config = dict(
    n_layer=14,
    d_model=128,
    n_head=4,
    n_kv_head=4,
    head_dim=32,
    d_mlp=512,
    vocab_size=1024,
    activation='geglu',
    norm='rmsnorm',
    norm_place='pre',
    norm_eps=1e-05,
    positions='rope',
    rope_base=100000.0,
    rope_fraction=1.0,
    qk_norm=False,
    attn_scale=0.177,
    bias='none',
    tie_embeddings=True,
    parallel_block=False,
    init='normal',
    init_std_qkv=0.0591,
    init_std_o=0.0591,
    init_std_up=0.0591,
    init_std_down=0.0296,
    optimizer='adam_variant',
    lr=0.00169,
    beta1=0.9,
    beta2=0.99,
    weight_decay=0.027,
    lr_head=0.00535,
    warmup_steps=493,
    schedule='wsd',
    decay_fraction=0.71,
    decay_shape='cos',
    final_lr_fraction=0.1,
    batch_tokens=[8192, 16384],
    seq_len=512,
    doc_mask=False,
    train_tokens=156000000,
    steps=13007,
    dataset='wikipedia_en',
)
Each number is 200 + 20 x the weight over the matrix's rms, rounded and kept within 0 to 999. Layers, rows and columns count from 0.

# q: layer 9 attention query, 128x128, rms 0.131, rows 0-26, columns 0-127
# k: layer 9 attention key, 128x128, rms 0.137, rows 0-26, columns 0-127
q0,209,180,197,207,207,194,189,205,211,209,178,235,197,208,194,205,217,203,233,195,202,168,203,209,227,207,235,207,178,189,198,205,204,212,206,198,202,194,160,209,210,171,189,211,210,186,212,197,187,178,198,197,212,194,202,192,172,196,197,201,214,188,194,254,178,216,199,191,216,205,208,216,229,190,234,214,215,222,212,199,211,206,203,169,211,180,214,213,202,203,188,183,196,199,207,203,219,182,250,172,198,199,164,176,196,220,206,215,209,202,197,214,200,190,206,208,175,201,209,212,209,203,204,210,224,176,207,194
k0,187,225,198,179,204,209,182,215,178,188,203,162,188,182,212,193,226,182,187,212,209,227,203,217,186,195,181,208,219,196,211,199,210,189,189,182,231,202,202,182,182,224,185,181,241,222,191,213,192,197,226,215,202,195,207,186,229,177,181,210,211,204,167,213,234,199,221,218,193,208,200,213,210,214,209,195,212,198,183,219,207,201,162,209,197,174,177,188,198,198,191,193,196,208,208,215,201,199,191,216,209,189,200,232,187,169,187,149,206,210,190,186,204,201,207,221,223,202,188,170,191,179,207,170,184,187,203,209
q1,222,165,190,205,200,203,195,199,195,195,206,244,205,207,186,200,200,192,204,188,211,170,211,200,208,172,226,213,194,206,184,198,192,212,218,197,177,192,177,204,218,201,213,200,197,190,227,196,193,205,200,194,208,182,215,189,211,181,212,214,215,212,215,235,197,217,232,183,184,215,227,198,203,207,191,216,214,189,213,188,222,200,209,200,191,221,224,198,213,220,206,190,195,199,203,188,212,200,186,199,193,196,167,185,178,212,183,180,205,192,186,188,197,209,208,198,188,178,198,212,185,206,201,197,181,163,178,171
k1,180,210,202,185,210,199,203,210,220,211,196,183,202,213,215,204,222,189,166,209,214,212,213,211,193,214,205,201,178,212,201,199,213,203,197,197,208,219,201,211,180,206,218,204,198,204,190,204,202,207,198,197,204,192,213,199,199,188,189,183,177,196,176,192,190,189,174,214,223,196,202,215,216,197,207,199,198,201,181,200,182,192,186,196,201,202,203,206,204,216,179,201,191,204,211,222,204,206,206,193,202,191,181,232,199,209,199,204,175,194,220,188,202,200,197,212,222,218,206,195,203,190,220,174,205,190,193,207
q2,212,192,214,195,179,189,222,185,206,178,197,213,168,208,190,208,198,189,198,217,215,170,204,194,215,191,246,210,170,256,205,184,208,223,213,203,185,223,157,195,202,223,193,200,188,192,232,207,201,232,206,203,188,193,190,202,217,178,197,212,185,193,196,211,194,182,227,206,179,211,226,166,216,183,196,209,182,207,183,200,228,192,213,197,190,164,231,205,212,222,197,203,200,211,191,222,226,215,208,189,202,205,184,218,213,196,200,192,209,199,198,216,209,211,196,208,229,212,176,201,199,166,192,217,201,210,182,196
k2,208,186,190,215,197,214,183,188,191,191,192,178,212,202,194,200,207,216,198,199,214,162,190,200,220,202,184,181,185,193,180,200,201,183,201,207,163,214,205,222,164,189,231,189,208,207,205,192,196,216,209,203,206,208,195,210,220,209,209,224,219,165,218,183,192,190,188,186,204,215,226,191,202,209,199,180,185,184,181,194,183,194,205,188,214,223,209,207,189,186,194,191,177,183,212,192,191,199,218,198,191,200,214,187,188,225,215,185,223,208,181,206,202,205,204,195,207,209,210,191,175,218,176,199,204,161,212,211
q3,204,225,185,198,184,221,167,193,202,180,219,219,197,211,179,200,187,230,203,174,197,200,177,190,192,194,178,194,211,210,204,197,178,180,199,177,209,185,206,192,185,190,242,213,176,207,205,196,210,195,193,223,200,222,219,203,193,195,215,193,195,195,188,159,220,210,172,217,204,193,192,202,183,162,187,188,192,181,208,193,194,218,204,213,201,203,198,190,189,185,214,198,218,195,199,214,198,193,173,196,202,196,217,188,184,221,210,208,201,240,207,207,201,190,226,210,174,199,211,213,197,204,191,178,192,217,202,175
k3,210,202,215,183,211,185,198,195,193,174,224,240,217,180,199,192,199,210,214,186,210,174,205,190,171,196,198,230,205,167,214,183,199,212,196,191,198,186,185,199,185,205,185,213,201,197,186,200,201,183,192,180,197,168,208,192,192,218,196,199,200,191,214,210,177,189,208,185,199,197,212,212,226,204,207,237,210,198,203,215,190,216,213,192,178,208,169,192,209,189,200,201,219,213,183,185,215,201,188,211,206,209,171,201,186,210,202,215,187,190,218,195,190,199,184,210,162,198,187,182,211,211,205,188,195,211,193,194
q4,205,204,226,203,200,182,202,225,221,223,199,181,197,189,208,200,231,194,208,181,196,212,209,204,185,236,195,166,199,208,178,206,218,193,182,207,205,186,216,206,212,187,198,194,199,170,181,218,204,187,205,177,171,204,189,183,214,214,167,177,202,197,200,179,190,186,191,200,249,212,215,241,199,205,232,194,207,191,216,183,190,173,183,192,188,208,207,193,210,203,189,207,224,193,220,182,199,199,215,223,207,190,182,213,186,201,181,210,208,196,191,200,206,218,171,202,197,208,185,210,240,203,226,224,213,170,194,230
k4,187,200,228,176,186,205,183,185,197,174,204,183,195,196,200,211,179,186,164,204,208,234,197,208,183,196,213,202,219,208,232,212,216,254,203,177,200,221,205,213,206,210,200,184,174,190,167,224,189,212,209,218,188,204,206,201,218,172,193,175,229,211,166,164,217,176,203,208,216,199,227,201,169,210,169,212,166,223,179,214,205,228,205,201,207,178,204,213,189,237,221,204,224,183,180,175,216,213,178,186,202,161,207,217,216,188,187,189,188,203,200,190,184,209,225,219,236,215,221,205,217,178,206,179,202,221,202,186
q5,189,219,195,191,217,193,196,200,227,216,194,164,189,211,234,210,202,194,182,175,206,207,220,199,209,202,168,176,200,170,184,227,259,191,190,200,194,182,201,211,210,196,178,201,207,226,167,228,195,178,201,199,181,197,206,180,241,205,169,178,229,199,174,189,190,163,211,172,260,191,221,191,201,208,215,222,193,192,207,191,174,189,202,182,203,194,194,217,203,215,199,205,218,178,209,193,197,208,199,216,210,179,179,196,189,211,198,197,216,205,191,196,203,208,186,199,206,232,189,193,230,187,236,185,216,192,223,233
k5,238,201,207,203,195,188,177,190,183,163,199,213,175,204,213,207,186,198,195,195,204,210,187,193,202,190,212,196,224,195,210,198,194,216,188,183,191,205,192,201,191,177,205,202,178,184,173,227,218,212,222,213,209,227,204,215,197,204,218,189,199,197,201,175,217,183,201,197,200,187,198,191,165,206,185,197,190,198,201,188,223,209,211,205,215,203,208,222,205,217,196,210,222,190,185,191,201,188,180,212,191,199,196,191,201,194,180,214,192,207,223,187,182,232,217,208,217,213,201,198,202,197,201,216,201,205,192,191
q6,189,224,194,218,186,189,156,201,182,186,200,194,180,226,227,178,204,236,195,175,194,166,205,171,178,191,175,163,187,216,180,181,229,200,158,226,220,206,231,196,179,198,216,170,192,208,186,185,214,240,221,217,210,209,187,197,197,200,214,208,219,193,170,209,212,225,189,189,215,166,221,238,193,187,218,200,169,219,170,188,204,194,205,190,213,196,192,196,186,219,228,175,227,203,212,219,207,218,192,204,212,191,207,175,206,178,207,259,229,195,185,192,197,216,185,221,201,231,215,216,168,192,155,214,200,201,247,221
k6,177,226,196,156,201,182,203,204,223,204,193,176,177,166,170,209,200,210,200,204,215,196,203,230,195,189,177,198,186,196,186,209,237,199,191,203,206,228,173,196,194,180,190,224,228,220,159,217,193,192,204,194,208,231,202,175,196,203,183,191,221,205,132,214,190,201,178,177,215,180,154,162,219,197,216,219,186,196,181,236,192,188,190,209,202,199,174,198,214,218,226,195,211,176,215,195,162,220,179,214,207,156,177,226,184,202,170,186,234,194,227,184,209,192,202,203,243,226,172,226,206,215,267,179,219,184,192,231
q7,210,179,203,166,218,194,194,229,217,224,217,175,226,177,228,229,243,193,176,170,227,229,217,186,194,254,158,132,210,171,183,240,266,184,166,196,189,188,242,210,217,195,182,177,210,219,160,283,209,173,212,165,164,183,205,203,187,232,165,152,233,243,176,192,200,162,186,151,235,188,205,220,220,210,236,241,160,162,239,193,157,211,173,180,168,198,184,209,233,209,187,189,242,170,236,172,245,200,213,256,253,144,200,216,191,209,151,222,215,168,193,146,231,242,175,227,224,244,141,220,268,212,214,213,213,195,188,236
k7,209,209,213,186,201,192,200,201,205,172,197,226,170,228,206,202,176,212,173,188,214,194,185,187,197,195,213,220,228,192,225,195,203,229,186,165,179,226,186,185,199,171,191,208,182,192,178,239,233,186,209,218,210,217,217,232,212,225,225,191,203,208,211,189,196,149,189,175,192,172,202,180,157,213,178,214,176,220,170,212,205,237,222,205,205,192,188,223,194,223,203,199,236,190,163,187,192,215,185,201,185,175,205,199,213,207,171,228,186,196,225,165,181,224,226,216,175,217,179,222,223,203,203,207,211,203,208,201
q8,173,197,175,180,189,205,201,191,174,172,189,223,194,173,200,194,225,205,192,203,208,222,193,214,188,225,228,189,211,241,186,189,222,209,196,201,197,198,206,206,167,235,160,173,209,161,189,171,178,189,213,166,186,208,172,233,205,187,206,185,205,206,224,238,201,159,195,180,188,201,189,211,179,216,198,218,173,253,182,202,205,211,221,203,196,178,185,209,228,239,211,205,202,180,196,235,234,169,217,193,172,192,169,206,239,211,174,237,216,178,206,198,174,230,185,207,188,254,190,203,221,191,192,204,179,213,218,195
k8,188,201,200,200,209,220,226,166,178,210,203,175,173,176,164,195,198,222,234,190,197,185,198,200,198,172,190,190,171,207,223,198,215,197,211,200,169,214,196,213,204,199,234,179,210,169,174,160,184,217,215,214,206,206,169,209,224,209,216,204,187,174,211,231,190,233,201,187,216,211,249,183,228,221,188,184,211,164,192,202,222,197,213,212,232,195,217,214,182,221,168,181,213,209,173,205,181,218,194,173,209,209,222,223,234,184,228,175,176,183,198,213,211,176,199,198,235,190,210,246,230,203,220,194,215,190,202,238
q9,196,208,228,205,175,171,183,232,245,227,225,169,178,208,211,198,215,206,207,218,179,232,195,211,196,183,183,206,211,187,204,213,188,168,215,213,204,218,215,228,195,194,219,198,210,231,213,227,204,187,229,165,219,208,235,188,193,213,184,219,184,190,193,186,219,202,219,204,211,224,237,221,185,185,189,230,202,190,203,246,180,216,175,206,188,225,221,210,186,203,202,193,197,181,212,174,182,172,155,196,205,188,227,182,204,205,241,158,186,211,225,205,209,225,205,189,185,165,192,189,215,215,181,187,217,207,216,184
k9,214,190,202,198,176,192,176,216,180,148,205,221,202,206,190,201,187,196,198,177,221,191,202,212,179,185,206,207,172,188,205,198,196,197,178,208,212,192,206,207,187,182,197,224,193,230,189,222,214,180,224,188,214,233,225,172,197,196,197,192,188,208,220,171,182,210,216,190,177,185,168,203,158,187,203,191,186,212,220,192,221,178,219,200,208,191,173,221,188,179,234,205,198,199,198,227,188,212,222,240,207,210,200,195,201,208,172,204,196,205,209,205,181,213,195,231,197,252,201,208,233,216,199,186,207,176,181,205
q10,207,219,210,216,224,209,184,222,179,196,171,169,187,228,219,199,202,186,259,170,214,238,165,200,193,204,193,187,164,197,204,216,208,195,196,199,221,219,234,219,235,228,185,195,184,217,223,193,197,180,233,250,227,213,252,196,171,144,219,209,191,205,157,231,188,191,208,207,178,212,240,231,205,224,185,216,177,196,194,241,205,218,203,193,182,220,182,221,198,190,216,187,171,188,251,184,189,199,229,194,208,215,178,189,183,185,201,208,236,208,179,196,207,215,229,206,201,184,228,175,180,210,168,195,195,186,205,201
k10,211,182,206,204,178,212,209,187,204,207,213,238,198,167,181,193,213,215,231,206,206,179,159,221,184,191,157,197,208,204,180,193,173,197,222,231,255,193,165,212,196,202,190,192,193,211,168,210,192,194,217,178,176,211,185,177,197,201,209,193,215,223,210,207,207,189,208,190,189,224,178,209,185,181,219,202,208,184,242,190,200,175,207,218,176,205,177,188,207,220,202,199,209,177,200,220,192,185,209,217,194,197,198,220,229,190,179,169,234,180,181,202,184,176,201,204,184,215,198,185,195,212,204,205,163,181,197,189
q11,203,206,228,202,171,211,180,217,227,217,203,168,164,203,197,177,190,201,209,205,190,181,209,194,194,173,186,200,210,214,193,211,198,174,243,192,197,211,220,189,219,216,208,189,197,214,197,216,178,174,214,203,194,216,184,196,232,193,176,170,206,182,205,124,150,203,166,221,237,191,214,213,195,139,191,191,182,180,211,149,214,189,202,203,218,197,201,179,214,179,203,231,240,191,200,180,202,214,185,194,202,198,212,182,197,212,206,216,225,243,240,205,205,186,204,224,196,212,192,196,219,204,212,208,212,228,209,203
k11,211,192,218,223,227,206,178,170,177,172,161,155,196,208,224,191,181,206,217,219,217,197,190,200,211,200,228,203,203,209,209,198,207,211,185,181,209,212,220,247,210,166,225,193,188,219,234,194,198,209,204,190,219,184,204,197,202,204,218,212,211,209,201,207,196,207,216,198,226,188,168,239,198,206,188,192,192,201,203,212,216,240,185,194,212,189,194,222,184,194,220,182,168,193,178,183,201,216,186,222,215,182,181,206,212,182,182,231,200,183,210,236,195,228,203,187,206,201,181,229,185,191,205,204,217,186,192,218
q12,200,218,199,194,166,189,177,217,226,220,205,178,191,213,199,217,211,208,225,178,184,167,194,216,216,220,180,209,169,199,183,213,207,192,184,200,167,177,167,183,233,208,226,210,197,207,185,172,167,181,157,193,181,211,190,195,230,199,178,212,202,191,206,177,232,201,192,188,220,223,220,201,225,224,222,225,236,206,208,228,182,179,186,194,215,216,199,180,186,196,204,176,194,178,242,189,215,184,219,207,221,200,196,211,207,206,221,175,204,213,191,190,228,212,186,171,189,188,201,211,200,223,212,200,188,206,187,199
k12,209,226,189,186,201,224,180,206,219,204,185,197,206,220,217,213,192,192,178,220,231,207,207,178,208,195,192,204,208,203,192,214,230,199,206,174,200,181,183,218,185,245,186,220,207,234,204,179,219,208,192,210,183,163,199,197,221,184,209,194,219,206,206,164,208,197,182,240,204,171,214,199,206,185,199,206,216,174,182,207,213,196,216,204,211,201,205,191,191,216,185,214,213,231,191,221,179,187,202,208,202,193,181,221,240,198,183,182,196,201,194,185,166,184,217,195,166,247,220,199,177,193,187,183,199,199,192,204
q13,207,216,215,216,192,191,176,218,217,175,216,193,192,177,178,227,191,225,192,197,203,233,186,201,192,206,211,197,225,214,206,186,211,200,216,210,171,218,182,232,189,187,207,197,204,159,173,171,200,195,236,177,192,209,184,208,174,219,189,225,215,191,210,207,211,225,177,182,190,206,190,236,180,190,232,211,165,196,182,187,201,182,192,173,188,191,215,193,184,237,236,194,213,222,177,249,204,176,212,211,217,204,201,217,214,167,190,241,188,191,224,182,204,224,190,231,200,221,200,217,218,196,186,202,179,211,191,204
k13,190,198,202,174,205,186,209,199,158,232,203,168,190,212,179,165,186,200,204,202,175,212,223,199,179,194,185,202,148,184,210,203,215,195,201,220,189,223,195,176,193,212,205,195,217,175,185,176,221,219,202,193,198,204,188,217,230,226,214,201,204,190,211,193,215,228,172,189,208,193,224,186,199,190,184,203,218,212,187,200,187,189,189,189,214,195,218,222,217,215,234,218,197,210,187,198,196,192,207,189,190,200,189,223,180,214,212,169,219,190,194,202,196,171,185,183,198,225,200,188,215,197,221,207,223,189,216,237
q14,177,217,203,207,167,176,177,180,181,179,202,195,197,215,171,215,216,182,204,206,203,202,169,197,193,222,226,195,184,225,178,191,189,216,191,190,219,190,164,200,189,218,201,198,213,174,203,180,217,226,187,198,182,189,196,204,163,160,179,218,217,204,200,198,167,199,208,196,185,187,180,191,181,218,217,217,190,231,210,181,202,160,155,227,190,200,190,185,205,214,215,169,179,195,194,203,228,206,219,186,217,184,219,228,263,181,177,185,213,204,226,184,199,190,179,210,169,203,221,202,157,181,185,247,166,191,174,196
k14,219,253,201,189,201,218,204,189,184,225,209,188,209,212,189,207,205,192,177,189,186,219,208,164,203,220,178,191,187,176,224,189,199,228,217,190,203,216,228,217,195,226,216,190,224,206,212,174,216,216,191,196,183,172,182,204,212,196,208,174,229,188,202,208,225,203,181,196,234,197,184,159,233,199,192,224,199,205,176,192,200,192,181,185,249,185,235,186,213,220,219,197,192,206,182,242,186,189,218,196,189,181,194,174,198,210,190,203,199,209,211,204,193,177,220,209,201,156,202,213,226,189,190,165,215,177,153,202
q15,213,179,218,189,197,201,189,190,189,198,220,175,190,206,151,203,191,170,200,191,223,211,210,201,184,192,207,226,209,198,219,200,208,227,244,196,193,210,166,192,211,218,205,226,200,199,197,215,210,204,193,219,208,166,239,212,205,211,209,184,204,197,209,211,186,187,210,181,191,211,195,179,236,174,168,237,218,165,261,216,208,193,211,207,182,198,212,244,185,186,196,183,213,200,193,173,212,196,185,212,238,177,178,230,213,205,213,169,147,205,184,182,218,194,211,181,218,177,203,179,224,225,173,177,211,210,167,192
k15,227,182,221,183,207,198,176,243,209,193,171,230,196,226,234,208,199,186,198,183,210,151,201,179,204,224,210,212,204,193,197,198,202,220,188,181,191,203,173,154,206,159,177,213,186,224,200,226,182,187,209,217,204,213,197,219,219,210,202,176,188,218,219,195,199,183,216,168,224,230,185,208,162,186,194,198,191,214,177,214,205,235,231,188,194,217,182,201,205,206,197,225,199,218,193,218,201,222,215,186,174,212,197,208,222,234,176,221,221,183,208,211,168,242,198,205,151,222,208,223,197,200,180,184,203,200,218,183
q16,225,195,178,193,195,195,218,224,232,197,187,208,212,182,205,189,208,195,200,187,205,210,180,180,182,198,209,206,182,217,188,184,185,174,209,198,204,186,218,199,195,222,215,187,184,199,212,213,242,177,215,231,202,180,180,195,228,219,169,209,191,190,188,173,170,184,196,197,174,205,185,193,185,185,219,172,201,188,232,172,197,191,202,204,197,194,231,205,181,192,190,213,205,212,195,177,201,188,212,204,176,200,202,172,192,209,220,203,182,204,180,203,186,198,213,175,210,203,208,212,222,189,216,210,196,210,238,206
k16,195,192,217,210,227,222,188,197,199,221,205,202,184,207,217,203,209,197,191,198,211,196,194,201,216,226,185,190,208,227,212,183,199,219,198,181,202,206,192,200,198,200,197,183,195,201,183,194,196,200,192,190,184,178,184,185,214,184,203,183,198,216,204,192,218,210,189,209,214,195,183,205,218,212,195,206,205,197,188,186,215,209,206,197,210,203,195,195,217,196,211,197,199,197,223,211,210,186,202,166,205,186,170,200,183,211,197,215,201,199,208,197,200,209,220,226,199,210,196,216,186,193,186,168,220,211,195,220
q17,218,190,158,195,193,214,221,223,193,210,197,192,201,207,202,178,183,180,169,221,194,206,195,187,195,193,196,202,201,235,214,186,180,172,212,158,203,208,217,205,195,224,208,213,200,185,221,217,229,191,203,216,210,190,204,226,202,186,182,211,195,193,204,165,221,187,181,202,173,218,214,207,180,193,213,171,208,200,213,202,224,225,194,192,197,213,221,213,203,189,190,206,179,206,180,194,171,200,201,208,176,214,239,197,212,215,207,221,171,204,198,208,173,187,229,157,199,186,199,229,236,200,185,198,186,210,207,196
k17,218,169,222,238,213,196,200,191,232,225,208,192,191,221,174,214,203,224,204,160,180,153,202,208,221,214,200,212,175,197,153,191,175,185,176,206,165,179,205,170,201,167,230,208,185,191,209,190,229,188,189,202,197,211,200,194,194,225,212,221,189,179,222,189,196,195,201,172,204,194,194,206,202,194,193,171,192,184,183,174,190,192,217,199,224,232,211,219,201,167,215,188,194,187,214,217,194,203,236,198,198,201,215,149,216,202,212,213,203,209,227,221,191,210,193,167,211,178,195,200,204,213,197,234,194,169,177,188
q18,216,191,207,187,182,214,181,187,196,209,208,223,205,215,213,202,195,204,206,218,187,172,201,167,183,185,201,237,216,198,208,180,173,200,223,202,241,212,202,199,193,233,217,230,199,206,217,214,215,221,164,221,199,202,205,217,188,181,173,223,211,188,181,180,186,209,183,199,167,193,178,169,195,185,183,184,216,206,242,201,219,223,209,206,210,171,215,187,196,168,199,225,188,212,185,190,171,213,199,197,192,201,243,208,213,208,217,182,172,190,176,211,199,187,191,195,184,214,207,182,206,168,191,188,180,214,221,193
k18,214,193,172,213,222,176,231,207,224,213,199,226,203,195,191,175,204,213,227,193,200,188,209,187,231,200,235,179,188,228,158,196,192,179,179,190,181,166,191,184,229,171,207,170,209,181,229,202,218,131,194,194,220,182,189,198,214,211,193,200,171,174,227,215,182,203,195,191,208,221,212,202,197,193,227,186,216,189,178,197,192,194,210,160,205,221,216,229,203,166,192,186,183,201,207,205,227,191,221,209,182,213,201,142,196,189,196,200,217,207,204,212,182,198,194,183,171,169,182,196,212,212,184,224,212,168,189,204
q19,191,213,210,195,214,185,204,222,203,231,195,188,211,189,222,192,211,193,199,197,195,224,194,205,200,222,185,168,191,194,193,217,226,191,184,202,196,168,241,200,194,183,187,179,195,176,176,214,205,163,209,189,192,221,197,174,191,210,177,166,205,214,192,179,196,194,210,196,210,210,193,215,197,205,232,217,196,191,194,160,174,181,185,184,193,249,178,208,209,181,217,188,218,190,228,183,200,190,196,208,225,192,169,203,172,181,188,223,224,206,195,192,189,211,179,234,194,191,188,214,211,202,222,199,229,149,188,231
k19,168,210,249,180,185,213,182,177,192,172,199,167,189,223,225,237,196,197,152,208,228,190,206,222,164,217,160,213,216,170,215,223,208,220,224,200,234,251,212,204,169,227,198,247,210,211,179,207,182,243,192,214,154,222,209,214,221,179,203,204,236,212,178,175,203,178,188,220,228,176,206,196,193,186,163,210,170,210,194,213,204,207,189,242,194,162,189,183,203,249,224,221,218,180,152,210,199,218,191,177,219,180,202,257,216,217,187,190,198,201,214,185,195,215,212,211,251,235,222,189,188,168,211,162,181,213,211,185
q20,210,204,226,204,172,209,168,192,214,181,237,145,170,217,205,217,191,231,205,183,205,193,231,187,175,216,185,215,221,196,187,215,212,196,184,221,215,205,162,207,205,232,197,199,196,210,190,196,186,229,193,215,188,204,200,212,226,188,176,205,222,187,185,201,215,182,175,179,216,187,237,185,217,202,207,222,207,210,201,209,174,199,180,203,198,202,226,189,176,229,202,201,227,195,200,203,225,199,200,224,202,193,195,217,241,188,229,177,193,200,206,185,237,224,187,192,218,211,218,168,180,222,200,198,185,234,187,219
k20,245,208,203,195,209,186,191,220,180,193,201,220,196,173,188,196,221,187,212,212,194,197,200,203,214,185,206,211,167,180,212,175,165,227,190,200,183,178,177,190,203,173,229,198,216,188,189,205,203,202,189,197,211,186,181,188,168,188,213,204,205,197,192,204,213,195,206,189,208,189,192,186,194,204,219,187,194,229,201,193,236,167,196,185,194,194,218,220,202,199,228,214,191,208,193,200,187,176,218,214,190,211,163,202,200,186,179,215,207,181,212,206,164,187,196,200,184,187,195,204,213,193,227,206,202,181,167,191
q21,170,186,209,208,190,200,197,175,214,189,196,215,191,227,189,216,186,234,191,192,201,163,194,197,181,174,211,222,238,205,212,194,193,206,193,215,214,203,182,186,210,208,206,224,222,202,205,186,212,253,177,205,183,166,188,211,214,216,197,224,192,191,190,213,206,186,198,208,177,189,208,169,199,205,191,203,223,215,200,231,215,208,206,193,194,162,210,193,191,189,207,195,196,192,159,210,189,215,174,178,171,204,216,210,243,219,199,189,187,198,206,198,202,178,184,183,203,214,198,195,176,170,182,204,176,213,206,173
k21,236,215,156,195,236,212,221,225,204,213,207,202,216,188,192,181,213,212,242,160,192,189,197,175,229,166,211,196,180,226,178,170,175,156,195,189,182,163,212,187,187,208,244,209,185,194,220,177,237,155,187,191,229,195,173,175,191,213,185,253,165,153,224,227,180,223,182,172,203,215,175,204,222,193,249,194,239,182,186,165,216,163,216,171,205,247,213,187,198,158,151,177,172,254,247,224,201,190,236,209,176,239,189,143,160,202,232,205,190,213,195,230,202,202,167,195,164,179,196,187,183,255,201,217,230,179,199,199
q22,160,235,184,151,204,179,145,199,184,199,206,213,190,217,191,201,210,188,253,188,186,181,181,198,214,196,215,205,207,221,190,185,221,193,192,222,195,213,235,194,170,214,182,175,241,179,181,178,210,231,213,217,208,217,202,193,220,185,207,197,185,180,179,220,187,216,247,199,200,183,201,219,222,202,243,222,223,223,190,192,192,171,199,161,202,198,192,186,213,189,229,191,195,225,222,211,219,181,215,217,194,206,209,196,216,161,216,214,231,190,183,193,213,194,172,217,216,199,217,173,153,198,186,214,184,180,198,230
k22,203,196,198,179,197,225,205,210,215,216,192,178,209,184,183,200,218,206,207,208,179,210,187,188,191,200,164,207,170,181,192,190,200,192,210,210,212,191,185,211,192,198,216,169,210,198,206,195,196,217,204,191,198,193,176,181,250,191,174,200,238,178,197,202,215,234,195,212,216,206,209,197,243,186,182,173,220,171,196,198,214,177,199,203,214,218,221,168,201,210,186,195,196,223,212,219,199,190,215,183,218,188,214,214,206,206,219,169,206,205,188,197,209,178,201,180,198,192,212,180,190,162,199,184,202,193,171,191
q23,177,220,208,219,207,204,194,200,210,191,202,193,194,231,189,207,185,211,201,203,204,191,194,180,181,196,208,212,205,207,193,211,192,195,211,192,200,188,192,210,194,210,186,228,173,187,198,185,180,217,200,203,202,202,187,205,197,211,205,213,197,187,197,198,212,204,207,202,213,194,212,194,183,204,208,190,209,203,208,173,207,190,192,203,214,192,198,175,200,210,181,212,203,205,200,225,195,204,215,184,204,198,206,208,220,181,197,199,191,206,205,212,181,196,186,198,197,203,196,194,174,161,200,192,174,219,205,183
k23,240,238,173,247,242,222,216,185,249,215,196,234,201,193,191,131,171,216,199,199,166,167,221,183,261,137,237,235,182,228,171,154,100,183,204,215,211,174,177,154,185,184,286,238,183,190,286,106,208,210,199,197,246,193,160,201,186,195,226,286,175,141,254,221,200,224,205,220,198,200,200,185,208,193,216,158,241,212,195,177,224,169,240,181,260,218,231,163,196,169,163,201,173,274,184,243,163,231,215,148,133,295,181,149,181,219,253,207,175,240,179,275,178,160,165,163,111,163,219,153,144,240,167,193,200,198,194,173
q24,233,180,199,201,206,166,208,217,203,201,190,164,204,185,225,191,194,195,180,193,193,188,201,187,201,222,209,203,246,224,169,208,195,187,227,182,208,174,203,215,199,202,217,165,183,171,209,196,198,210,185,208,197,177,178,191,202,187,195,176,201,191,247,166,208,195,206,214,220,205,190,192,183,207,231,205,188,167,202,168,198,208,183,204,207,201,209,167,174,198,206,196,212,213,194,217,193,165,199,200,181,202,197,232,216,202,200,190,230,178,183,231,228,213,187,228,209,188,214,189,214,220,209,198,153,170,197,196
k24,183,185,209,208,223,225,211,188,194,223,202,187,203,190,214,191,176,185,180,213,185,215,216,212,199,198,223,238,168,188,204,195,192,218,209,219,175,196,243,200,207,183,221,208,220,174,214,183,205,207,209,194,195,210,191,205,210,199,195,255,193,212,190,204,193,182,211,206,191,201,214,194,216,192,206,191,218,216,227,186,193,196,188,202,219,191,173,197,201,210,216,163,199,206,195,185,202,204,209,195,189,199,187,217,169,191,210,207,194,219,197,199,181,177,221,199,177,170,198,222,202,170,189,192,219,176,206,192
q25,188,203,195,207,190,186,221,230,237,218,240,175,189,186,175,201,220,247,174,189,197,199,193,196,194,197,178,203,225,175,195,184,229,185,171,159,195,195,226,182,220,208,221,224,169,161,216,183,211,170,182,245,157,169,155,216,233,216,150,221,213,178,191,203,223,200,194,177,194,153,181,193,190,156,213,200,214,194,209,165,193,195,178,225,206,203,216,165,198,217,215,200,203,201,183,209,218,203,216,229,199,194,203,184,200,198,219,195,187,204,192,193,196,226,141,187,204,216,198,229,198,228,191,223,162,199,201,208
k25,213,215,193,181,214,224,219,190,205,204,169,196,182,207,230,211,194,196,157,228,187,191,205,156,215,177,210,224,177,196,192,203,200,193,202,189,179,204,225,198,198,220,238,223,197,203,205,176,203,208,198,214,176,203,247,190,223,185,198,208,244,199,178,180,201,180,168,212,213,154,216,158,215,177,178,195,232,218,173,207,212,207,220,203,253,164,219,204,186,204,187,225,208,188,187,201,169,209,191,192,212,184,196,190,202,242,192,238,178,193,223,197,195,203,218,171,184,231,218,218,202,185,232,195,226,216,209,223
q26,187,225,182,205,236,207,172,190,209,202,228,221,191,224,204,199,161,202,167,210,186,199,212,185,186,189,209,173,217,209,185,190,228,193,200,183,241,200,217,204,197,233,234,204,182,220,190,187,193,195,201,219,221,223,220,193,178,204,210,195,214,182,212,181,245,218,212,196,210,141,206,211,183,198,222,194,182,209,181,222,186,175,212,184,192,214,187,193,195,211,236,225,220,199,219,218,200,218,174,181,191,183,205,206,226,219,186,259,213,202,227,203,201,199,183,196,168,233,177,165,174,230,177,190,186,225,214,218
k26,172,207,207,206,202,180,203,197,212,192,199,194,189,188,207,239,191,175,200,193,178,189,194,232,189,205,163,230,182,212,207,185,218,225,215,249,219,214,175,187,184,199,203,193,240,210,211,187,214,207,196,155,207,208,189,213,206,187,185,202,195,195,202,176,195,228,204,198,184,205,205,207,222,215,212,208,224,201,221,222,199,200,178,218,211,198,204,177,197,203,185,204,200,177,214,202,207,233,183,222,182,182,182,207,190,213,186,194,230,176,180,192,222,185,212,218,216,210,221,185,191,193,229,192,219,204,226,224